Part of a small language model's weights: 3 heads of 32.
Each number is 500 + 50 x the weight over its row's rms, rounded and kept within 0 to 999. Layers, rows and columns count from 0. Numbers have three digits each. The size before them is the row's rms in percent of the matrix's.

# layer 4 attention value, 96x96, rms 0.218, rows 9-31, columns 0-95
087:514508557492513447467588477431446516519560514555528454410501516550495476481485538354592582499493517540575506464482490515511629458414555551573479526505489562431449565415458536599510587502558499527481525579495529590466476542466541552526596503575523514431523500473479464488461510516596505480
086:491527517474495453467567480507497519516508500539507534450466476518446409544523439471468487553532551446418500464501435529467612563504504576516504489511449509479519499547544461464675509513511494580517457574554415540499566440573542409475612519490477470413552434572574468570554453560398486495
090:574447504429503516449589513547605535527570488498493485601527326506414511465499473577408432500497522549496460422503493494505484489495471575469606506487547525528539510432524445601531574452531478473507543452557522527492509489534536477468578453525578489519529549548510492517498565451605541585
099:592469517516500469612472617573474486443481574512473587475515501404511541494508499481447567507479447476532471494429431445504451596573547454525590584470515547524457490449499426495426505540486590469515480499468425402514487551556429455465541531474431424521501511510471491405431426474504450559
095:372525473459458468469408506561489514485523547519462477489493604523456437490619498473536521501554567465513527501549474554444475489508599534597500477535518511530592531535485561542535500590510522545461397585424482502495466424504487559529490444407515579543544502454434498481445475538623572546
083:431522425439580579484464430506418465456485551544515510441562507489598612508424522402474484436404526525439537429511516465532502464468543450489506553473470517478455541530625501575526515475453471539518478518542573555563530589533542481482457431587508478452575580450532450459453507517513435454
084:547505533538572476487500474591565509493530491525563557534484459557542539433521456470530632530497497533496469520497501503412606507554422533428570471515555414376615523522509526555416440500454488382517500557488483522469531498505446512540503522462465533494581497391436543434476504486449413454
088:531551410578472454501500424542458448457513499560437505485500517538615445501350524516537519487527463531559465500553451534517487489486444481464549567539553521553451483413463534526537493474486500533409394503507478516455498528579435465574439493570520580541503333529509461491517606524446476494
089:503515589518506510583534481465455545466423453532538534584472437530535613455583547465589504524530513469477541478557415593409550446541485447502460509494488462560532594484598469457583427575582541457474474446469485445540581523571516487416474505481476508493423475496526521593492469477452426478
089:494522458567534527440453552493501489452460545608497468399463461549442448490516475519583522520568530469437563488580463470501552454517568467513481410488430426481522367546503501537549479505448608529532574491518538506560452457555557483493590448492534505519399481472510529467514483516537607366
094:467539481532480546545429445529498534508498504452529471505546515448447560502458528515594560552470516417605469415415498587456483533486485552561562441466475623484525512464505522519476587476554469434525396536501518533565495522588447439561445534518564509585410457460514581511439549583476455569
090:471495484413510570514499449490482528550470434483579531436490479552471403513469470517543600492451477493445484455516492565523590502525580513521513496510341444607620466490478606528461453480504613494474495523453385442570505484484451484466518448437515474492446542490493500585453498445478440546
094:486428475509517486527549542571572510458424449480442476544523521579426547579497503523530474553562498417473547524571480496469525520499611420423542449479455498495516508540533537473576482541526599454601516520483509546525524515458431482488590487472541402575463480372489443506545448444497626563
088:484487590541580506492459577609500465514537459530470525477448462511446472495460462543474438533454502549453397515428372470486495509451496425579441476443439463461602521508488448480482506567535498479499410511536417605531446535572397433543523503495447476497425563572472409508536498512478558468
089:438500549472519384505530440522521552483463456492493553578543441498446510503474439457523437550503505415449521439474516528408522438548442494447451464503492585507550639526585541610583552501518540604585500469421496468478514493495443519492541461515433533490472401469539496489541528489567609541
085:537519447517507547646523631410585516515492531509483539483529543457457560459353504544574539454556582561446480579493503454484549466400491444445511551573506517507510442503457465373486570458515486426503467501495459450495502507516490488532475533518514544503500469592450532504520563596538453515
084:495519520556554495464567488585445460470412530518409550500496472448522567443539520489472488571495471453528481481461433481402543597612552486414505546481484485487526494493469596524446536474488515604499536478462390510508425490488485574639455506502483507501500483465386502475384578486480428506
100:477585386537497449470495472501469567478413480568477538524526491462497607467495554510521462423475452575445503516517495501423560576476488590557554441520536472505475509550553409456460456495452386486460547581441450467570475488481362517455555524501491516473376465431544495489473414502459509522
093:455485511443499406481556465545495574490551534489483527630472509496540429466508344523510551518427503477557395488523402542475534469459533544473481568493476541605509476487495504453437461515481413538410481435540492502494395419511539443498535447437574422465513506482479481474504460375481511474
094:528447405472466544527547493609471410446553513591463552412531483446521501478520538419510521464452513496567576481402493492557533445552518469502413505548611517473509484517530495486527459475491451536413607524521492475570475539476429481527465391453498531480430464378393434528560493489491487500
087:549500546529575483491501468422473562511548505482486541503478479529652433583548554560554496470452550545522522500513452432587544471448431525489528482546469515454629575518591531519471507509468456398526561514497459488457484375571540564516516563499403479495504556483533495537434457385530466488
084:477478427607546637519423473446519447525570582501465593534486527538601379473636499535518525507530547554511444541418452484449592529519554533503440554487501496483506530506381565529489574529482496512431475448473474545542516542519454482493504492522482609511496504506539500475547564462483558475
099:454530493477490519474428583541498463480590566429565513431464534475614452500466578423518415417537552492475478472594513548486465480363546423412554501505514451473420440531491567528451417448462513519530528470553446474491460496487412556511474543552464452444577511534501502493494468463536416431
# layer 4 attention output (transposed), 96x96, rms 0.2, rows 9-31, columns 0-95
086:529453483603555493431485457538452558444607564523532526419533535450461480503485437408555509445463502466552387503482511432411546510410501609517499511518512440470482461496555459560459562490513464511497532535493549612544596536571546537508612547523567567451542563458494501564528514497482461475
081:483538531535458542536548498408478568546498478518517510392516433490486506519483625464481518535408429425472428483453485530451498537461482531526526454536505543592512537395561481493578515587560501503458450621483496496437466561630541492452603426564426446476560485521503525563551473517492511484
089:462521464421553487428538478520544556420486491595518541487516396523405571463476498552454486612577517528479434509519512556475499483489524548561550404499576576500586435462495470540494486486501489482563566462504584508519473499484698452497462508536483490525513526562494510461546540472545472609
092:516493479505542372542481604615465499381380566455521494557538452442543529467480597465472505476527491486515502486501415420546425470570508453539484580514501505517392504478457549472526491567519503459497576503380488532511593435519422448464575549518482460485459491450545494520521474497559508466
089:530455503413507545523411501531414460489551568509496550501464493498456426494449473484451522602397545535584483441516476525507452615460535539560408616469484566482564527541594465495460426540459512458587395538487491528485523452476466475437530434446563527497550541472442514549444492523586458485
085:409527388497533485511480412466502475540506563520543449520563586508527504549518574478498547483394474537405474477612485502432417470514453431492525497490547414476564604550490463445440455504590518479531506493458527567565553544561481503483434463516555601551545533417498472451510487466412499433
086:497485564456557563488522423542638505499496507545417559534530439484565478461493535531442599457598517470416501477427502453546516573495459529399472554513435456463545490424537460515534515558502518494491493452438560536521501557431469491534580504432496573336522458449466478481458588493508462480
085:535538464540546490518517416482496628573471476572494450544564498579516447555409431501540505509469450463570524478483498470403504510575454542417450612503528490538498522520475608490545455508402447627444461500459506477502545497551507451502507454611522526512499406476512552488441585497457438516
089:571558539484482498529571461500441539570508524436577504508441495541622508451528532551621573494561449447378552516503513518461464419485558533531543465490526492455468514557556383463504475568451547554453481469461523484458581409610419492419441494455514484473442529463475472565479463471520455488
082:620563490556506519515499501511425413525507530494498449486498474565362464482511470515519544475497423536401577498501500452507522518437571544482440502498500541551556466404470469522419447549566474405480485556485431468505477596514502411450528487418516516522371502539523548533486570543443546400
088:504463509523491480556428430644469563507488499486494485474516478444584601513469543532489531485502489509596543470403466526470523537545421543602551476460552467462533422542535512448497530478542410505519429507478504525532514462602518492552411495505593530552415432408463483535471490617503424558
086:490538543513594569503520471404448491552591494443535507424551416534577536511456502603544575595491419513533413446451467476453516459493513492500529467544464536524472485509457583459559470479472429430577510526486435586572470459473462447501516542421570477488401565488481503566472541396479459477
086:503439524610477518517452514589481550484522522483417581577446516612459518519422510545477516502501391575478486472494439534583522499469462527458494391503526548514529541496505568506505460479566444360520523417526506446375528520464443496449492423477479494538512542454497438532479530428543608529
087:523556530524597473401500546542561607535499548472440513504410454452453528489462496566445497518465576507491572500467454483450464479501467496530431396494456525455595542477455553458473542515434543485475446580479567538490389505524409545509608528548460541481429517421511489531511558534506597407
085:531446540545512518524430481534497541494522477549519556544481505492467468533488605555458466606513434516486462473503491441509554447451491550426544434489561506453596571470568484541431517423445534548468500440532482495531457537624426572509428338415419515450479580529500563540488490451493526553
083:534512612505578442550543540490542508473562417527531490382501602468470498462417447498601516516549567494454473499566486499574485555509475545554545481557489453461454492520503574506504445490505377502451441433522465487512487476515501494425467526550471488532394386604562410566463548541530504503
085:487482524521449522464517496524505474444447621466488546570446412594467503496502570504472497591577506493463527526471461517442509538554490511404439523579510388529489468462464575495472516499562505658540523456524377564544466519538382523489489439500576492447524508456478510553429469503485412468
093:491567403594498563489469532481540567503481571542527453490561443540444592473503499510445504444468510539450576510580522558477538469420519533577527493518510419500432540630633405462533463492453494464505419477465394419481493452463404490510538531483444519433429455455510489474455488512476535502
083:502430425408581445481468497412489514510522524458514513527496323450554387540498456549517497545510516509515548574475519572467570474536499538505482595425524503561471491493496505536476519513585445492459452462569535552507473566523565439461619445562533469526482534551464465464472419402563528485
088:560558340451497543440548522460530411506533519494483553436463515535520425473473520390473448496510473492519610530424397530468493460488454489518431541464510455466476575508477471471467495402500513507453582497484478479562532550591463442542513465461529467531504399403506482505431572403494481578
080:498464478467585453438593460406475520455550499495456537567511535433541477580571543531460481477522546504444498507557530485506571517507501606390569493500480472446538432532595474535556520470496583364528513564459476481548549455394503538501474585583516461461424582494486449556455493556513507461
079:484459508527513596427431452408520472468476508454516556461498492577574413454627503443480488516520519566517528491528415486472623517597486473531533587479437537422518503510496522511510449589416533575486493548520550535526506574552467445488496545486481530487406515451503565579552478517476622438
098:409521478479521495541409513523541538621501540440474484474524518466532471491510501431559380537510519466475505538564536455500428463505522435354558556539506449433467443470524540547422463465457441436590564488524488494510499503453415491455556585501520511569611460517587567466452501539510458418
# layer 4 attention query, 96x96, rms 0.113, rows 32-42, columns 0-95
133:480562605503435502510564564433500487517449509490518503545595502486463496559483452465497487545462569589499529585572446505471517502402547536479550594445476552519497518531565525519481569517544505550539519570536432401554474565492490502468475422495453442503429572456449605459598566598446516569
055:557558504501480438506403456557503433506498466520507483485409546519544462486488533519529573497634430416423443532403504470451512486577474464541364487466512503551469429497414488487505542512501440505544589535509571592447516487472427495512464654497547461465535468547566569514511502528544505481
062:544312450537481533452515415526549457516509476515543520432513630473535475394486540544514475482377454457494504460514576422501481529480532453519531436456494605529517531554458468456550527529459528477458427440530455524520518565523493449584464465502530550573463453474485390555509499451489469446
061:480457441541491555542445532564519511464512476566519519424536459487469443468523629528478496503529456485474578531500454523457446543442445491506516462475540522430530496563457384570529564549401539484493450541443548542569544441565521434584447461580503483533478477483499533594545656441481412499
081:518525450565448443517476404578491461428438453570531486534602507569513490563521496500440525443572462493480481570541504517423483423570503551531499417403507507471614442485485423479500476495442487602546495502480426585535514396490569578535433513451474449450456544533487496503562475484402480526
095:407437437539584546459389610450566460493519570573484504420447474535461510500446572515537477541562563457454564428470464537434488423429556394530557422586456463483473525579413601475425545511512493517519506460506511536488508496494458508528535492514592550485506533506563480511443499454535497458
073:469475488470480568455550435469492536499492476472689508499517537451488477474509398482536573472464528525446478528455500506462547571445565472578538489524567524565453388539584498377440596577567515549445478409572480515468462508473505503570522481470506531512576549555461526570459507502504534443
075:495504462506502551479429576376493416425575596531464475520505493527539616470502627445481466503500593603487580479510550529508472467468523431571478542415369503489479480511481592565486488492569472518454497462501424479467393492461546476508549474522454560485523527514517459485494507554412500488
095:414538509432501517502426474374520462449490567500505507497527528499477479517492540538578472595614517591416434469541453519507469394423515425612507466492447560489534514443417488554501542462499508538554460471476493499549394443469429592458515514550443593515438544441483530495518564529537499484
075:470466564531571532472483506474497563550474525434446540606494530509536445512458546495471525537464701598474551529591432547498533396421561496592538524510445487554508464468495522479435533509494546594393498415518514500512440470513497437479486500452485472467405533543478501513541486509444571525
104:526471431457526484553448503584562577551557477546497454541388482508517545461529548466460478458625517409461493480402514494488462480554472469536416431554527475509515496490486449487532473481484522487473492393468510561468502382507474488527528556518562514428607466564514443443444366478520551601
# layer 4 attention key, 96x96, rms 0.121, rows 32-42, columns 0-95
097:558599657500471544483579540475476495522435555454595545565537508576545530520512524476564485570570504570510527576550544493513468487391505530537543658493535617557469532543563518511503510517541488548554533518508510524518548542588506515497463492528469418494481555521490554575556556511553486477
050:501575583424473505479506596449541427520460492475456550501429596552483571501482490500528479548465550546544516581492492476449478548556481496526556530539462622530544634461489593533578451600518545452493513479448500477543606489604517556443534532464454430566523492490549466483552536489568474552
061:492583443473602582540551481442477589388622501461441493497456430429436500482455523434526553429453439456481486390515474542518490490447450581447534544543462406480507493444495531537521490459520557390429455532428455487536468554474457456472564532564534491468581516534521443530493479462493542506
064:541447492479450537501514364583538556465508510465449530477500332489423559505520521501391546478456475454511509456498527563544544529509579504495485425517477484504460474505608468539514528530433451513425394478465597560501482532519530395478527384537558511435451521513455504590517458464501465498
075:494447450527466498496454437575478363557449504546536496470483569505452500494500564493466511498481506480468538463456567472510457613517501512567505425511494578513533442582417528487527536580532444548393469525568566507470474568685478471600479487529542597495537488509495473498445546456568471507
081:437523431553462517570441412544529584524468523521507509482449472490450521510527487426493464480516499515475509444438468459516520517556461579327447448478484444422558577430609593528557524523500460448518504502420568553448541542502493534437549527507482491466522504540502480403414373558521512484
072:551487477473584494442486539513464541471522491487471461480471452474496562468398420492481494468455473484515519485466501443548496615504510538404538526551496404593528540424489416604529451492554565541489582518479494484504428573492524503580594543463508507439607446425460427527448574416452452570
096:508567441552569502494399483493494512426534491464383492464388545427512501535530497477494524461498438511468465414455405451483547465518471504380459445509463389347500455515479496494444501512424445503450428528539521470563505546467381458461450531467548586499512481579518481504503466484493522450
080:540585403474385478457453471511558501584433467561453410499484459523542550504431563470545426417435493568467531510330519535477463523470504533523502433424536547569426425545576536423544443569507453425538462502520466499510546542528508471482457529442554486527474450543539488449466477475505501481
109:528491619521448539506559571496427486569436486499568571505570518592459478552533522533542518530570546547527491571491522509501496488510510476501475652506536604553473506522542528485527511483556434526503526575564496438533480487518581528464417494536475400517421622424455565497559599516557496488
081:510586600504485485516554529502406371488462515512588454478543416535580463490550507491476491513533558512498543573455549526505465422430517520532518528414603613552425461526547489564554521509524528520486479513576520538554471515503505511626455494483403447462502534515495526538541605514452404466